config = dict(
    n_layer=11,
    d_model=256,
    n_head=2,
    n_kv_head=1,
    head_dim=128,
    d_mlp=1024,
    vocab_size=2048,
    activation='swiglu',
    norm='rmsnorm',
    norm_place='pre',
    norm_eps=1e-05,
    positions='rope',
    rope_base=10000.0,
    rope_fraction=1.0,
    qk_norm=False,
    attn_scale=0.0884,
    bias='qkv',
    tie_embeddings=True,
    parallel_block=False,
    init='orth',
    init_std_qkv=0.03,
    init_std_o=0.0,
    init_std_up=0.03,
    init_std_down=0.0,
    optimizer='adamw',
    lr=0.00127,
    beta1=0.9,
    beta2=0.98,
    weight_decay=0.1,
    lr_head=0.00516,
    grad_clip=1.0,
    warmup_steps=257,
    schedule='wsd',
    decay_fraction=1.0,
    decay_shape='linear',
    final_lr_fraction=0.0,
    batch_tokens=65536,
    seq_len=512,
    doc_mask=True,
    train_tokens=397100000,
    steps=6060,
    dataset='wikipedia_en',
)
Each number is 128 + 24 x the weight over its row's rms, rounded and kept within 0 to 255. Layers, rows and columns count from 0. The size above them is the row's rms in percent of the matrix's.

# layer 5 MLP up, 1024x256, rms 0.0555, rows 382-448, columns 0-31
size [100 101  99 102  98 100 101 100 102 101  92  95 104 102  98 101 103  97 101  95 101  95 102  99 102 104  92 103  98  96 100  98 101 101 101 106 100 101 100 102 100  97 103  96  99 105 102 105 100  99  99 101  99  97 107  93 100  92  96  99 100  94 102 100 103  97 105]
[[ 90 128 189 109 128 181 113 145 148 120 113 109  94 100 142 112 123 133 123  91 137 156 121 167 155 103 127 122 119 141 161 119]
 [112 112  63 142 133 129 140 100 126 146 167 112  95 126 121 158 123 142 152  98 122 125 142 152 104 151 118 146  58 111 122 156]
 [136 117 131 147 137 127  92 102 115 131 121 154  87 132 153 127 153 122  80 120  97 117 146 134 160 119 150 132 148 119 142 141]
 [ 96  99 141 142 186 159 131 106  89 126 138 134 139 104  94 126 122 164 117 148 152 172 108 155 129 118 114 160 132 129 139 147]
 [136 132 145 158 108 159  89 139 160 160 134  93 159 111 144 134  99 135 145 138 109 106 126  75 125 137 148 121 118 159 112  85]
 [ 76 172 107 148 108 145 100 114 137 147 119 128 141 134 155 158  93 153 163 121 117 139 102 109 173 162  92 109 117 123 152 114]
 [140 197 100 144 114 175 124 129  98 116 116 134 172 126 150 111 114 119  99  99  76 156 122 132 140 131 123 105 131 103 108 123]
 [186 113 136 116  78 150 114 113 155 132 103  81 105 124 147  80 146 129 158 101 139 160 122 138 159 112 116 114 109 162 160 154]
 [142 131 145 108 110 149 111 150 137 145 155 108 124 142 182 116  73  97 128 143 116 127 133 152 148 120 108 106 117  99 121 103]
 [124 134 133 132 127 101 141 156 112 143 130 173 102 126 104 135 123 113 146 137 138 148 131 114 142 139 118 105  95  86 127 120]
 [120 162 136 144 155 151 119 127 134 139 129 129 143 139 107 131 103  98 109 103 170 128 108  81 146 107 117 121 176 130 116 107]
 [119 151 129 112 142 110 112 121 112 154 129 141 175 106 121 100 130 105 137 140  78 142 158 135 168 147 168 118 111  73  83 131]
 [126 124 132 111  91 136 153 123 127  98  99 128 106 121  84 159 149 153 100 161 182 119 146 128 143 133  88 110 139 102 133 137]
 [130 124 166 108 137 156 126 102 132  96 133 148 117 111  72 150 121 182  67 184 167 144 130 142 169  97  98 119 130 168 214 138]
 [105 126 132 104  85 108 129  79 129 109 122 169  94 122 136  87 111  88 137  91 138 120 101 128 141 133 139 120 121 125 163 147]
 [173 135 160 140 151 110 138 141  84 152  83 105  91 117 125 149 151 156 111 137 129 124 141 117 112 101 145 162 136 121 103 124]
 [106 124 174 118 137 129 106  94 153 101 111 141 138  75 110 148 128 140 137 126 121 124  90 208 144 129  92 102 110 117 133 104]
 [208  84  83 134 170 152 107 108 125 104 138  94 144 119 176  81 146 122 136 134 144 132 164 137 135 154  95 134 139 118 149 143]
 [ 67 160 132 120  97 105 119 141 139  99 163 148 161 117 118 167 137 167 139 115 136 188 157 132 117 111  99 118 123 122 142 161]
 [111 142 114  79 121 143 151 117 120 119 131 126  97 151 195 113 144 142 112 154 173 159 112 179 134 177 173 140 117 137 106  87]
 [123 144 146 149 103 177 111  88 158 144 102 122 126 101 140 175 159 144 122 123 146 103 110  87 129 119 116 157 124 109  95 120]
 [100 106 153 127 157 181  92 147 151 130 119 110 143 131 151 123 146 105 140  78 133 160 137 120 110 113 111  87 119 151 154 171]
 [137 144 115 133  97 108 122 126  68 146 139  99 140 152 136  91 174  93 147 139 126 119 126 130 122 153 123  92 123 106 106 144]
 [106 116 126 108 162 121 185 138 126 117 142 107 119  94  84  69  92 114 134 117 186 142 153 141 118 124 148  83 126 126 112 154]
 [142 216 140 169 123 133 145 152 127  96 130 127 111 126 109 114 127 160 134 129  98 177 135 155 116  94 103 131 114 128 129  78]
 [ 90 135 141 161 111 140 118 121 122 127  96  99 157 127  85 131 139  97 157 167 130 116  93 120 172 146 139 110 106 160 176 138]
 [ 81 142  86 126 122 118 112  91 134 103 123 149 146 136 146 134 116 108 143 137 170 100  76 129 154  85 117 124 150  98 122 125]
 [161 131  92 107 103 115 160 149 161 124  83 137 155 130 123 166  92 126 107 108 144 132 133  83 103 136 122 112 125 156 125 133]
 [ 71 143 107  98 121 115 129 131 111 130 156 142 110  98 142 145 137 126 138 133 109 121 146 174 115 100 128 119 140 140 143 104]
 [146 143 178 114 138 116 122 115 143 126 132 128 107 110 136 120 132 166 110 129 106 118 102 121  98 101  88 113 110 145 140 130]
 [113 160 145 134 119 153 129 153 145 107 136 171 140  85 129  96 159 175 141  99 118  97 159 167 147 137 136 100 159 132 143 106]
 [200 162 123  84 129 153 148 159 124 133 157 122 126 116 134 114 155  89  87 130 153 148 117 178 135  98 149 162 109 119 144 121]
 [115 107 147 144 120 141 122 117 107 122 154 108  64 139 127 125 151 164 113 100 119 140 159 138 148 115 135 153 116 150 159 105]
 [144 133 135 184 140 127 123 125 176 163 125 114 134 147 120 131 132 117 137 189 146 138 122 118  82 128 114 131  69 151 164 155]
 [ 96 119  97  88 100 137 118 166 133 114  99 153 159 140 134 133 140 122 113 135  89 122 108 102 131 108  99  64 153 112 138  90]
 [128 125 119 116  81 170 135 160 107 124  88 159 116 130 135  53 108 130 145 118 135  77 122 116 124 165 130 112  92 130  90 149]
 [106 138 152 115 107 143 129 110 126 159 149 140 158 151 127 127 101 162 143 113 123 151 122 134 112 128 136 161 119 104 148  98]
 [102 126 169 151 153 119 118 156 138 119 128 137  95 150 131 141 150 143  75  82 151 119 120  93 100 119  78 119 115 150 144  81]
 [132 103 122 102 133 151 112 113 129 176 132 109 147 161 141 149 146 119 150 121 127 113 117 149 149 139 133 110 134 119 153 131]
 [136 124 153 128 118  85 146 114 103 107 132 138 118 146 144 117 116 109 148 142  99 122 145  89 153 126 100 127 150 118 142 142]
 [137 122  63 141 143  89 150 126 120 143 114 148 150 104 100  81 125 109  84 126 129 142  96 109 165 126  95 122 147 161 157 149]
 [134 150 130 139 115  84 143 148 134 106 104 144  89 135 114  75 111  84 141 103 151 148 127 132 111  99 113 123 146 140 137 142]
 [121  99  88 110 119 146 134 179 124 120  73 120 110 159 133 139 106 146 104 150 116 146 115 131 160 118 140 103 106  85 105 107]
 [131 133 137 148 115 140 155 110 100 138 130 121 135 155 130 176 169 143 137 140 118 139 110 119 139 106 115 138 152 136  99  84]
 [128 132 127 128 189 135 121 131 125 128  74 106 135 137 103 183 118 157  95 162 139  96 150 131 129 113 138 109 128 102 139  90]
 [127 109 102 136 108 144 130 124  72 108  80 141 167 141 138 146 152 120 112 126 152 139 165 167 168 130 127 152 105  71 177 145]
 [109 142  74 166 117  94 112 100 133 161 137 134  93 136 118 101 131 138 134 146 129 112 115  50 118 139 138 107 128 133 156 110]
 [139 130 138 141 109 136  89 133 120 145  95 107 130 120  72 130 106  66 136  89 145 153 119 162 132 122 176 193 122 155 137 129]
 [145 174 142  87 192 166  86 101 180 138 133 175 173 145  93 130 120 129 127 104 162 124 159  94  87 135 129 123  98 129 118  96]
 [127  96 151 127 126 119 156 173 160 130 126 128 128 118 139 149 112 121 129 156 164 149  98 100 135  90 162 107 114 147 127 105]
 [ 85 143 139 126 134 105 133 146 151 103 140 169 129 169 143  89 109 158 140 116 123 117  86 143 116 119 106 103 172 138 108 155]
 [120 112 118  96 119 166 102 118 127 146 118  90 111 133 123 179 103 191 117 109 152 104  86  74  80 154 102 106 132 105 121 138]
 [127 183 142 115 116 156 121 106 160 141  91 162 128 172 132 112 132 131 163 102 129 116 134  90 127 135 134 117 108  87 101 150]
 [157 105 128 134 102 137 145 144 117 181 133 145 103 104  88  62 126 142 100 152 131 150  96 131 123 132 121 120 158 126 146 119]
 [102 121 109 148 124 128 162 131 135 148 104 171 146 126 167 146 116  87 152 173 115 192 158 114 106 143 152 172 105 193 114 124]
 [130 127 172 121 110  92 143 151 172  84 122 115 125 134 148 149 113 115 123 140 127 145 125 129 102 153 101 141 111 122 141  89]
 [110 166 113 158 103 150 163 149 141 141  97 132 113 110 137 189 149 164 122 131 142 152 159 128 153 141 104 163 157 148 108 117]
 [111 128  99  90 126 101 115 118 137 167 117 100 130 117 167 150 110 162 180 160 128 137 121 157 123 126  99 135 138 166 128 143]
 [ 94 137 122 152 150 133 146  94 137 152 149 142 140 182  95 169 128  75 134 106 103  74 131 133 137 108 135 137 144 145  96 121]
 [ 92 137 100 109 116 158 115 139 125 148  65 155 142 124  99 128 118 133 164 156 156 117 145 125 147 167 142 133 145 172 128 145]
 [ 97 111 114 148 156 114  78 167 109 171 173 123 105 118 132 147 174 152 106 124 110 155 134 147 137 159 120  94 117 127 121 107]
 [113 104 156  91  80 152 118 140  93  82 118 122 144 115  78 166 144 152 121  92 143  89 116 115 140 130 138 124 162 179 144  99]
 [118 139 195 114 140 179 162 161  90 111 108 110 142 161 114 146 181 129 100 139 151 125 124 107  82 142 159  98 153 104  53  94]
 [110 160 128  76 109 150 124 126 106 136 183 147  92  99  96  80 106 110 129 158 131 144 113  97  86  96 185 139 129 162 143 132]
 [ 96 138 108 141 116 118 112 130 147 113 137 137 107 140 116 161 132 155  66 187 127 143 174 153 151 123 129 136 131  91 145 143]
 [121  91 138 160 101 124 105 145 138 172 105 155 119 126 127 158 160 128 122 155 143 171  98 152 133 128 134  96 123 106 143  96]
 [131  97 101 101 136 143 154 134 144  93 169 138 152 157 101 146 156  74 146 129 127 138 115 157 139 121 138 103 137  93  93 155]]
# layer 5 MLP down (transposed), 1024x256, rms 0.048, rows 382-448, columns 0-31
size [101 103 101 101  98  97 105 101 102 104  93  94 104 104  97 104 102  97 101  98 102  98 100  99 101 103  87 103  98  97  97 101 100 101 102 108  97 100 101 103 100  99 105  99  97 107 103 105  99 100 100 100 100  97 104  92 100  93  98  99 100  98 100  98 103  98 103]
[[ 90 133 155  93 107 104 151 164 173  46 143 123 121 135  93 143 126 127 134 130 111 161 153 110 122 124  92 108 115 129 147 116]
 [ 92 115 140 131 123 110 131 118 130 154 142  97 154 105 117 139 113 120 140 135 132 133 123 158  93 119 129 119 110 131 104 110]
 [121 135 125 138 104 109 128 137 121 130 111  94 149 161 140 137 150  89 125 129 106 150 179 133 141 118 141 123  87 123 126 166]
 [125  77 134 130 133 107 122 143 163 140 121  79 172 131 152 105 102 131 147  85  99 130 102 131 147 136  93 122 121  97 110 142]
 [131 104 118 121 130  90 133 127 128 135 128 150 144 151 130 123 113 152 130 119 128 150 142 139  95  98 130 127  96 117 110 124]
 [189 122 106 113 174 153 109  81 123  97 161 108 109 142 120 138 138 153 106 137 160 135 105 156 165 126 116 137 121 120 158 108]
 [134 137 157 141 109  98 107 125 114 106 152 158 129 117 160 139 117 103  99 123 132 129 113 121 114 110 127 168  96 120 137 137]
 [188 104 146 113  60 129 110 149 146 127  92 128 143  93 156 149 144 134 127 183 128 154  47  97 170 128 117 159 134 126 152 128]
 [104 129  89 104 139 124  94 127 134 119  76 122 100 132 137 170 114  75 124  77 161 162 138 111 109 176 107 116  61 114 122 107]
 [117 103  75  91 129 130 141 138 102 135 104 111 151 152  98 118 125 118 132 158 157  92 141  96 112 112 130 123  99 113 109  98]
 [145 142 123 137 142 100 184  96 141 119 136 177 141  95  89 150 125 103 115 118 122 135 103 136 126  57 176  85 124 180 164 101]
 [140 146 126 120 148 191 114 119 122 112 131 122 139 115 164 158 144 118 134 107 155 168 152 113 112 144 134 159 139 122 123 138]
 [104  95 137 117  91 122 166 124 166 117 155 119 120 102  93 146 102 177 117 102 122 129 103 151 129 121 126 135 127 144 111 120]
 [150 128 126 145 137 139 191 115  68 104 137 157 116 126 123 180 128 162 125 118 136 139 160 166 205 133 131 130 157 144 135 150]
 [134 106 142 126 122 117 133 139 109 102 110  90 125 137  83 126 169 113 175 176 109 109 117 110 135 128 126 154  96 141 178 142]
 [ 93 106 175 115 109 116  87 127 123 102 134 122 130 136 187 106 110 163 153 145 156 144 147 121 177 110 138 168 147 154 173  79]
 [ 83 128 137 149 126 142 166 122 152 137 123 149 127  72 146 154 192 154  91 128 138 153 144 105 104 134 112 107 106 119 144 128]
 [102 129 127 108 106 166 152 140 142 122 146 120  99 115 115 116 119 145 122 142 144 157 134 145 159 114 148 104 131 132 129 116]
 [ 88 176 154 165 144 134  85  84 144 126 133 130 157 106 120 120 149 171 127 155 119 129 129 164 165 113 133 149 123 166 148 151]
 [134 137 142 126 135 136 111 147 128 127 155 135 118 126 127 114 136 117 103 129 135 148 114 110 119 149 130 161  94 133 142 125]
 [ 79 137 107 171 173 144 144 106 140 113 119  61 158 138  91 127 118 129 130 130  99 107 138 115 186  99 158  88 114 147 114 117]
 [114 124 113 125  98 120  89 135 112 142 136  89 155 125 125 151 150 173 138 146  92 102 176 133 121 114 110 133  88 107 149 125]
 [ 96 175 124 125 175 118 126 141  99 140 100  99 125 145 125 122 100 113 138 104 161 135 117 126 132  89 121 128 179 142 130 127]
 [159 122  93 107 106 149 121 129 130 106 152 147 111  97 159 155 101 129 155 114 148 145 128 144  81 108 126 110 128 113 130 150]
 [107 119 145 145 144 115 118 124 131  83 144 101 165 133 111 128 107  98 129 101 141 116  75 137 127 149 118 127 105  90 130 169]
 [133 111 147 130 130 144 128 120 150  80 150 109 121 107  94 159 139 107 114 118 121 126 139  88 124 115 165 102 107 115 137 138]
 [129 130 111  98 110 113 114 133 182 114 145 137 120 153 132 126 107 137  73  96 119 139  70 175 124 102 133 158 147 125 126 116]
 [110 118 118 119 157 132  45 155 155 121 146  88 137 137 140 147 149  95 128 165 162 133 154 130 127 122 150 111 101 143 172  98]
 [117 144  70 128 127 179 141 126 147 144 122 124 131 157 135 100 148 101 128  78 120 139 144 106 165 170 119 122 145 148 139  86]
 [137 134 109  69 107 121  97 119 132 128  95  73 126 111 113 125 121 149 104 128 153 125 141 139 144 113 132 123 120 119 133 116]
 [127 145 117 145  93  85 130 100 143 140 167 125 149 122 103 159 140 130 111 141 172 117 141 161 136 134  99 129 155 101 145 126]
 [153 144 127 108 153 114 124 114 137 114 118  86 116 125 129  93 145 147 163 130 118 149 125 152 150 130 139 118  69 153 146 166]
 [122 149 162 113  87 149 142 160 123 134 128 147 125 114 120 121 149 111 153  83 104 116 129 127 141 139 131 114 127 103 164 152]
 [145 109 115 141 146  88 143 131 151 106 145 134 121  97 130  99 132 104  73 161 111 159 109 144 170  97  98 101 123  99 109 122]
 [111 130 147 177 149 139 159  89 111 125 137 139 137 146 150 163 138 104  94 118 114  80  99 143 147 144 114 114 138 130  94 101]
 [164 129 126 105 115 162 109 122 102 139 148 151 122 156 128 128 168 141 143 137 130 163 122 153 115 114 140  58 108 175 133 116]
 [144 126 133 114 125 129 125 121  96 130 132 102 137 126 146 127 143 150 115  89 142 117 179 146 129 120 129 101 115 123 180  97]
 [122 132 172  92 118  90  98 117 135 103 122 158 147 124 106 118 128 113 133 118  80 179 112 112 138 162 122 117 128 160 163 105]
 [ 95 137  88 109 130 115 100 104 107 141 138 124 130 138 153 119 130 121 148 117 122 112 159 105 153 106 110 126 152 146 130 117]
 [152 148 131 158 137 128 138 107 115 119 105  93 136 105 142  93  95 143  78 115 124 126 159 133 129 166 131 173 128 145 109 144]
 [146 104  92 132  69  95 184 136  85 128 128 130  97  84 135  74 175 137 112 166 125 155 120 116 110 108 136 141 126 167 142 134]
 [108 112 142 117 133 154 116  96  96 166 113 141 157 134 137 117 135 160 154 125 121 119 130 120 151 139 116 114 134 130  95 137]
 [128 125 126 198 115 137  96  98 131  94  85 155 124 104 160 116  87 112 111 164 153 111 124 118 134 163 154 133 113 102 144 125]
 [156 132  69 131 141 169 103 105 156 131 173 122 147  97 127 111 140 137 172 132 113 154 142 154  88  92 121 126 104 168 167 119]
 [ 92 105 124 134  81 147 165 153 122 148 136 170 120 119 143 123 125 111 125 104 109 172 161 125 130 109 119 152 152 150 114 156]
 [126 154 153 155 136 123 155 121  89 100 132 120 111 137 107  85 157  84 140  85  92 112 110 130  77 112 127 129 107 123 120  91]
 [102 105 119 126 127 134 134  78 123 134 135 152 111 167 121 134 117 131 115 128 124 115 105  97 114 125 146 129 105 113 121 119]
 [175  83 201 103 187 130 147 132 145 100 114 122 134 120 120 141 153 111 112 141 170 122 136 104 137  89 137 102 166 150 115 155]
 [116 135 109 122 161 107  98 133  98 114 124 125 155 127  98 112 140 156 111 151 140 136 135 185 196 160 150 123 134 134 127  83]
 [112 157  72 127  93  66 154 146 110  99 109 107 109 133 120 118 148  91 173 189 109 137 164 167 101 135  92 134 151 140 115 134]
 [109  88 143  93 131  85 184 136 135 126 150 102 101 118 143 123 171 160 152 117 140 138 112 107 128  93 161 109 152 171 110  97]
 [153  93 133 153 140  92 193 112 124 137 135 122 130  85 150 106 123 153  95 151 162 117 126 121 129 118 112  92 127 157 157 115]
 [165 142 132 127 151 145 133 134 101 122 146 139 102 135 140 142 136 133  85  96 114 125 111 144 137 177  90 129 112 118 107 125]
 [ 51 125  94 108 153 119 100  97 120 127 111 110 142 124 161 134 147 105 130 151 149 133  79 104 133 172 138 125 135 174 113 162]
 [119 161 112 147  95 151 121 157  94 145 174 130 121 122  94 137 154 105 153 123  96 184 118 130 120 116 115 168 164 138 123 118]
 [162 148 170 115 117 130 110 134 120 198  98 103 142 154 117 134 148 182 122 141 152 100 169 131 152  99 154 155 139 176 128 120]
 [139 116 101 155 180 100 152  89 154 124 108 142 149 143  89 119  79 135  59 192 112 106 117 143 106 132 156 110 146 165  99 110]
 [126 120 110 110 155 152 124 168 155 143 114 114 139  93 133 144 144 120 106 109 132 133  62 126 110 104 103 130 148 163 134  98]
 [139 126 153 118 117 152 110 177 100 114 155 122 142 133 127 162  90 153 113 140 137 174 161 144  70 168 161 128  95 133 137 131]
 [111 134 123 114 110 160 162 165  85 176 143 148 128 114 157 140 112 133 132 148 110 111 123 145 137 140 106 140 139  78 116  92]
 [126 140 164 117 119 128 100 132 158 161 131 114 148 127 157 133 118 141 154 108  73  96 126 106 115 138 138 144 146 112 153 115]
 [ 79 159 156 134 115 116 148 121 152 133 116 102 130 163 171 146 132 148 143 118 112 134 127 161 128  99 114 109 114 120 145 119]
 [142 110 124 149 129 125 126 123 116 116 147 112  94 145 113 126 146 166  94 159 110 173 101 152 127 100 148 165 177 126 121 123]
 [109 161 132  77  83 139 162 108  78  66 144 158 109 137 117 143 137 119 131 133 139 154 116 145 114 135 149 122 136 133 101 111]
 [155 113 139 135 112 127 120 129 141 130 103 141  87 124 137  76 142 152 167 109 144 102 125 154 110 134 113  89 141  89 148  79]
 [125 175 129 120 136 125 160 126 160 134 142 105 142 122 125 138  94 111 102  67 105 111 113  93  53 126 120 175 128 151 103 121]
 [150 111 169 176 134 170  71 149  96  97 140 110  91 162 143 126 173 122 150 125  72 109 121 162 172 118 104 156 117 153 139 107]]
# layer 5 MLP gate, 1024x256, rms 0.0572, rows 383-448, columns 0-31
size [ 99  99 101  97 100  96 105  95  98  98  97 104 107  93 102 105  95 100  97  90  97 103 101 102 105  98 106  97  97  94  97 102 104 103 100 100 107 100  99  93  93 101 101  97 105  99 101  99  98 107 102 100  97 107  93 102  96  97 101  98 102  99  99 102  98 105]
[[ 96 104 171 139 134 113 123 130 124 142 155 102 151 146  97 139 129 172 144 121 117 116 134 180 156 137 127 119 156 137 132 125]
 [148 132 120  92 128 110 180 101 116 138 126 150 169 117 111 161 144  85 142 147 111 132 160 135 138 134 115  95 136 122 138 151]
 [ 96 115 139 118 132 134 111 105  92 180 148 103 152 117 116 157 114 137 138 148 147 138 169  93 109 180 129 127 129 130 132 171]
 [160 103 119  99 128 116 138  81 147 107 135 157  74 151  96 163 121 152 152 113 111  82 125 141 116 115 125 125 163 144 129 156]
 [153 132 138  90 181 160 107 115 124 133 104 160 120 158 106 126 127 175 134 134 130 128 105 126 151 137 178 129 117  68 124 193]
 [110 118 173 100 137 153 164 151 147 154 128 120 107 114 132 118 142 123 166 159 145 117 141  56 132 148 116 141 160 115 107 104]
 [136  89 112 125 136 138 119 107 117 118 138 128 131 154 128 156 130 119 122 122  88 139 160 137 132 121 108 160 162 128 119 172]
 [168 102 142 111 116  87 170 115 125 143 154 114 133 129 138 154 149 170 105 134 142 120 130 106 150 113 117 159 114  68 142 103]
 [125 119 129  95 134 176 185 103 138 140 161 120 105 103 121 129 109 144 112 131 102 130 123 131 137 128 157 132 143 130 109 110]
 [134 129 146 118 127 121 186  99  71  83 115 141 138 129 123  90  97 105 146  89 161  84 128 161 131  96 140  92 131 127 142 126]
 [ 87 130 168 121 180  72 112 115 109 113  98 122 115 129  89 164 134 156 114  92  91 110 124 131 135 157 156 110 132 143 125 168]
 [116 143 137 130 100 169 130 111 121 153 109  82 167 108 135 139 107 117 135 129 127  87 116 121 117 158 121 143 112 140 136 157]
 [140 129 158 106 116 132 101 153  77 152 103 141 123 154 109 133  98 151 128 113 130 122 168  96 102 126 143 128  94 129 144 175]
 [120 148  92 112 132 154 116 120 123 120 110 128 121 169 111 168 136 136 154 137 134 127 108  87 111 107 131 115 124 119 145 121]
 [110 126 154  50 123  98 121 107 116 129 142 150 154 124 142 133 123 111 152 106 134 122  98 151 119 104 157 104 147  45 165  85]
 [151 130 148 133 161 130 125 106 144 149 144 124 139 138 150  96  52 120 168 132 108 136  71  81 131 136 115 122 159 105  97 120]
 [121 115 113 142 156 183 129 148  93 153 109 173 142 136 135 142 131 158 151 101 154 130 159 170  98 142 106  85 169 129 137 130]
 [138 103 109 134 148 136 133 135 154  95 149 122 134 152 146 122 111 159  63  97 140 111 116 126 132 131  80 142 116 139 117 138]
 [131 109 136 123 133 139 136  72 110 136 130 105 127 145 129 132 127 127 124 114 117  83 171 104  98 111  96 157 130 102 117 160]
 [146 123 127 187 132 148 161 110 110 136 115 107 113 140 149 121  81 101 156 148 124 137 103 154  97 101 127 149 124  98 136  97]
 [138 110 177 164  86 166 145 120  75 176 152 138 158 137 123 157 150 122  94 164 169 110 127 156 130 114 130 100 141 173 143 130]
 [127 109 117 118 115 101 147 131 153 152 134  92 113 107  59 110 170 136 111 109 132 170 125 137 129 117 110 109 115  82 112 135]
 [163 131 154 127 142 156 131 139 158  89 136 105 141 136  87 135 135 123 102  84 111 152 103 132 149 121 140  80 142 130  88 166]
 [162 114 131  99 135 148 142 132 113 186 106  83 149 121 144 115 133 127 157  86 148 117 104 126 128 130 130 129 117 121 115 138]
 [ 98 115 108 127  94 133 140 126  88 152 163 135 162 114  82 123 130  78 141 139 158 111 115 146  98  98 174 162 187  90 131 166]
 [105 147 125 133 113 112  96 134 144 135 160 109 114 148 146 109 103 106 114 157  97 109 137 152 137 100 122 126 122  83 140 180]
 [164 147 119 110 140 149 117 115 156 112 135  85 145 120 115  93  92 147  84 122 110 104 121 111 171 103 112 187 119 136 155 129]
 [154 129 100 106 125 122 162 117  93 136 136  96 128 120 160 134 124 100 175  79 102 140 126  89  57 132 159 142 118 112 133 123]
 [ 88 123 122 141 159 109 146 139 140 189 174 151 130 137 149 146 164 114 131 129 163 167 108 118 114 139 132 182 153 133 149 113]
 [152 147 140 117 148 130 120 138  90 148 130 151 123  83 149 132 127 113 102 149  99 101 105 139 136 158 136 124 141 125 123 144]
 [144 136 161 145  80 167 136 139 136  94 141  94 143 136 100 112  91 121 170 130 135  98 104 145 110 130 125 109  87 107 105 133]
 [130 105 104  97 155 156 193  93 128 109 121 116 144 119 145 161 145 124 110 144 102  99 109 148 158  92 131 109 144 143 163 164]
 [117 109 147 129 139 117 148 154 101 163 140  78 148 118 142 112 129 102 136 112  98 101 125  98 165 127 153 147 117 116 131 164]
 [ 92 109 126 153 127  87 148 138 117 137 155  85  97 118 104 153 170 146 133 125 134 120 138 166 120 127 133 106 162 174 149 127]
 [ 90 138 145 123 141 137 174 137 115 102 137 116 125 131 143 130 102 122 152 145 106  76 136 120 125 179 102 111 169 127 129 192]
 [145 113 146 136 167 109 128 123 106 140 117 165 107 112 153  95 152 148  86 117 142 107 143 117 127 132 102 152 139 129 138 212]
 [133 121 133 112 127 179 129  68 140 114  87 103 142 178 123 115 105 115 130 129 120  90 148 140 112 127 165 140 107 106 107 183]
 [110 149 119 127 130 124 138 131 140  97 111 157 175 149  90 151 116  86 157 127 152 129 113 120 134 130  89 111 111 114 143  94]
 [110 147 128 107 126 124 139  69 118 166 140 117 132 106 136  86 163 132 130 130 124  90 162 176 121  83 122 145  94 120 172 126]
 [ 92 133 133 125 142 142 120 128 157 129 131 114 140 104 123 126  79 139  99  88 135 126 127  78 168 145 116 141 151 136 145 176]
 [140 141 117 152 106 113 120 110 117 154 160  83 156 145 174 160 147 104 112 103 128 133 133 115 172  92 138 126 146 143 154  86]
 [129 119 185  78 127 130 148 109 102 106 136 118 135 110 149 119 105 134 141 130 100 165 134 122 151 145  88 144 132 112 132 154]
 [136 106 149 149 125 181 178 131 143 126 126 110 145  94 142 118  62 125 102 119 123  88  87 116  95 141 132 102 114  82  99 145]
 [ 78 115 136 101 137 149 136 169 126 139 126 109 143 102 164  68 121 103 130 111 122 131 149 135 150 123 116  79 102 138 140 158]
 [144  41 115 141 151 109 171 101 101 142 147 120 118 127 110 125 117  97 103 153 155 112 132 131  89 156 176 165 165 137 129 129]
 [140 119 149 118 149  92 170 136 118 135 139 100 146 119  72 128 105 104 100 135 131  78 137 102 142 131 143 170 121 126 149 156]
 [182 107 157 142 155 166 161  85 103 140 109 130 103  96 122 154 124 126 122 145 152 122 117 142  99  90 141  85 121 122 164 108]
 [115  95 132 123 116 166 138 123 127 124 142 102 129 155 120 139 133 123 153 140 150  97 150 141 120  87 111 135 136 154 153 115]
 [156 138 117 126 100 114 144 116 124 129 111 145 106  89 110 118 119 113 130 158 142 144 166 120 166 193 112 127 163 119 142 174]
 [170 113 155 151 108 132 106 123 133 152 125 133 120 133 135 108  91 150 111 100 150 144 137 129 143 144 110 113 150  84 141 145]
 [125 133 117 159 122 160 125 113 110 114 131 169 123  85 114 127 132 142 151 154 203 100 118  96 146 163 135 151 142 114 146 115]
 [110 130 150 169 114 147 145  95 134 191 121 143 140 111  77 137 180 135 146 122 131 103 110 103 119 104 170 123  99 119 137 106]
 [100 122 150 127 153 160 156 123 112 133 139 119  75  81 125 121 144 171 128 105  79 127 131 138  83  84 112  89 173  85 145  94]
 [133 151 118 143  90 169 181 124 130 190 147 134 164 128 146 130 107  98 137 106  75 108 119 161 113 166 121 126 141 121 142 157]
 [ 97 103 105 149 125 146 127  90 124 114 142 158 132 154 115 149 145  94 104 105 133 137 118 143 142 108 154  77 161 107 129 185]
 [152 145 138  89 150 169 134  90 122 165 151 123 152 131 128 109  73  97 129 138 119 122 147 126 148 112 167  90 154  79 124 126]
 [130 140 146 122 158  89 131 123 121 145 134 138 138 117 105 157 120 145 107  89 104 144 151 181 121  67 112 140 115 107 112 104]
 [108 131 104 112 166 157 147 132 153 137 134  89 137 121 131 134 125 122 122  96 125 117 134 161  96 161 127 145  93 138 145 161]
 [114 156 170 169 109 164 131 115  87 158 122 118 115 107 102 106 113 148  98 104 147  87 120 134 140 138 164 104 134 113 135 160]
 [113 167  86 168 129  77 121 128 137  91 107 139 158 134 119 112 157 104 170 135 136 149 168 131 154 138 156  98 117 131 138 148]
 [127 103 191 114 130 128 113 130 151 152 148 135 132  87 156 109 163 149 156 118 124 106 149 151 128 155 126  96  95 143 103 100]
 [146 159 162 121 117 154 150 101  88 126 108  98 154 145 123 117 143 135 119  50  90  94 124  83 107 142 154 105 155 132 126 150]
 [128 138 133 152 153 139 146 129 143 142  99 133 131 119 131  78 137 101 118 153 141 147 154 112 164 120 128 106 115 107 153 130]
 [142 149 113 154 149 107 118 140 108 126 162  84 139 126 144 105 155 134 122 113 131 168 126  99 122 136 160 140 113 158 138 138]
 [ 84 108 117  78 119 106 147 100 134 140 139  77 100 119 133 101 139 127 134 123 127 136 102 113 181 149 127 110  55  94 124 134]
 [127 137 144 137 100 138 145  78 149 130  82 145 162 136 158 163 140  86 140 166 144 104 122 155 125 133 156 126 169 112  90 109]]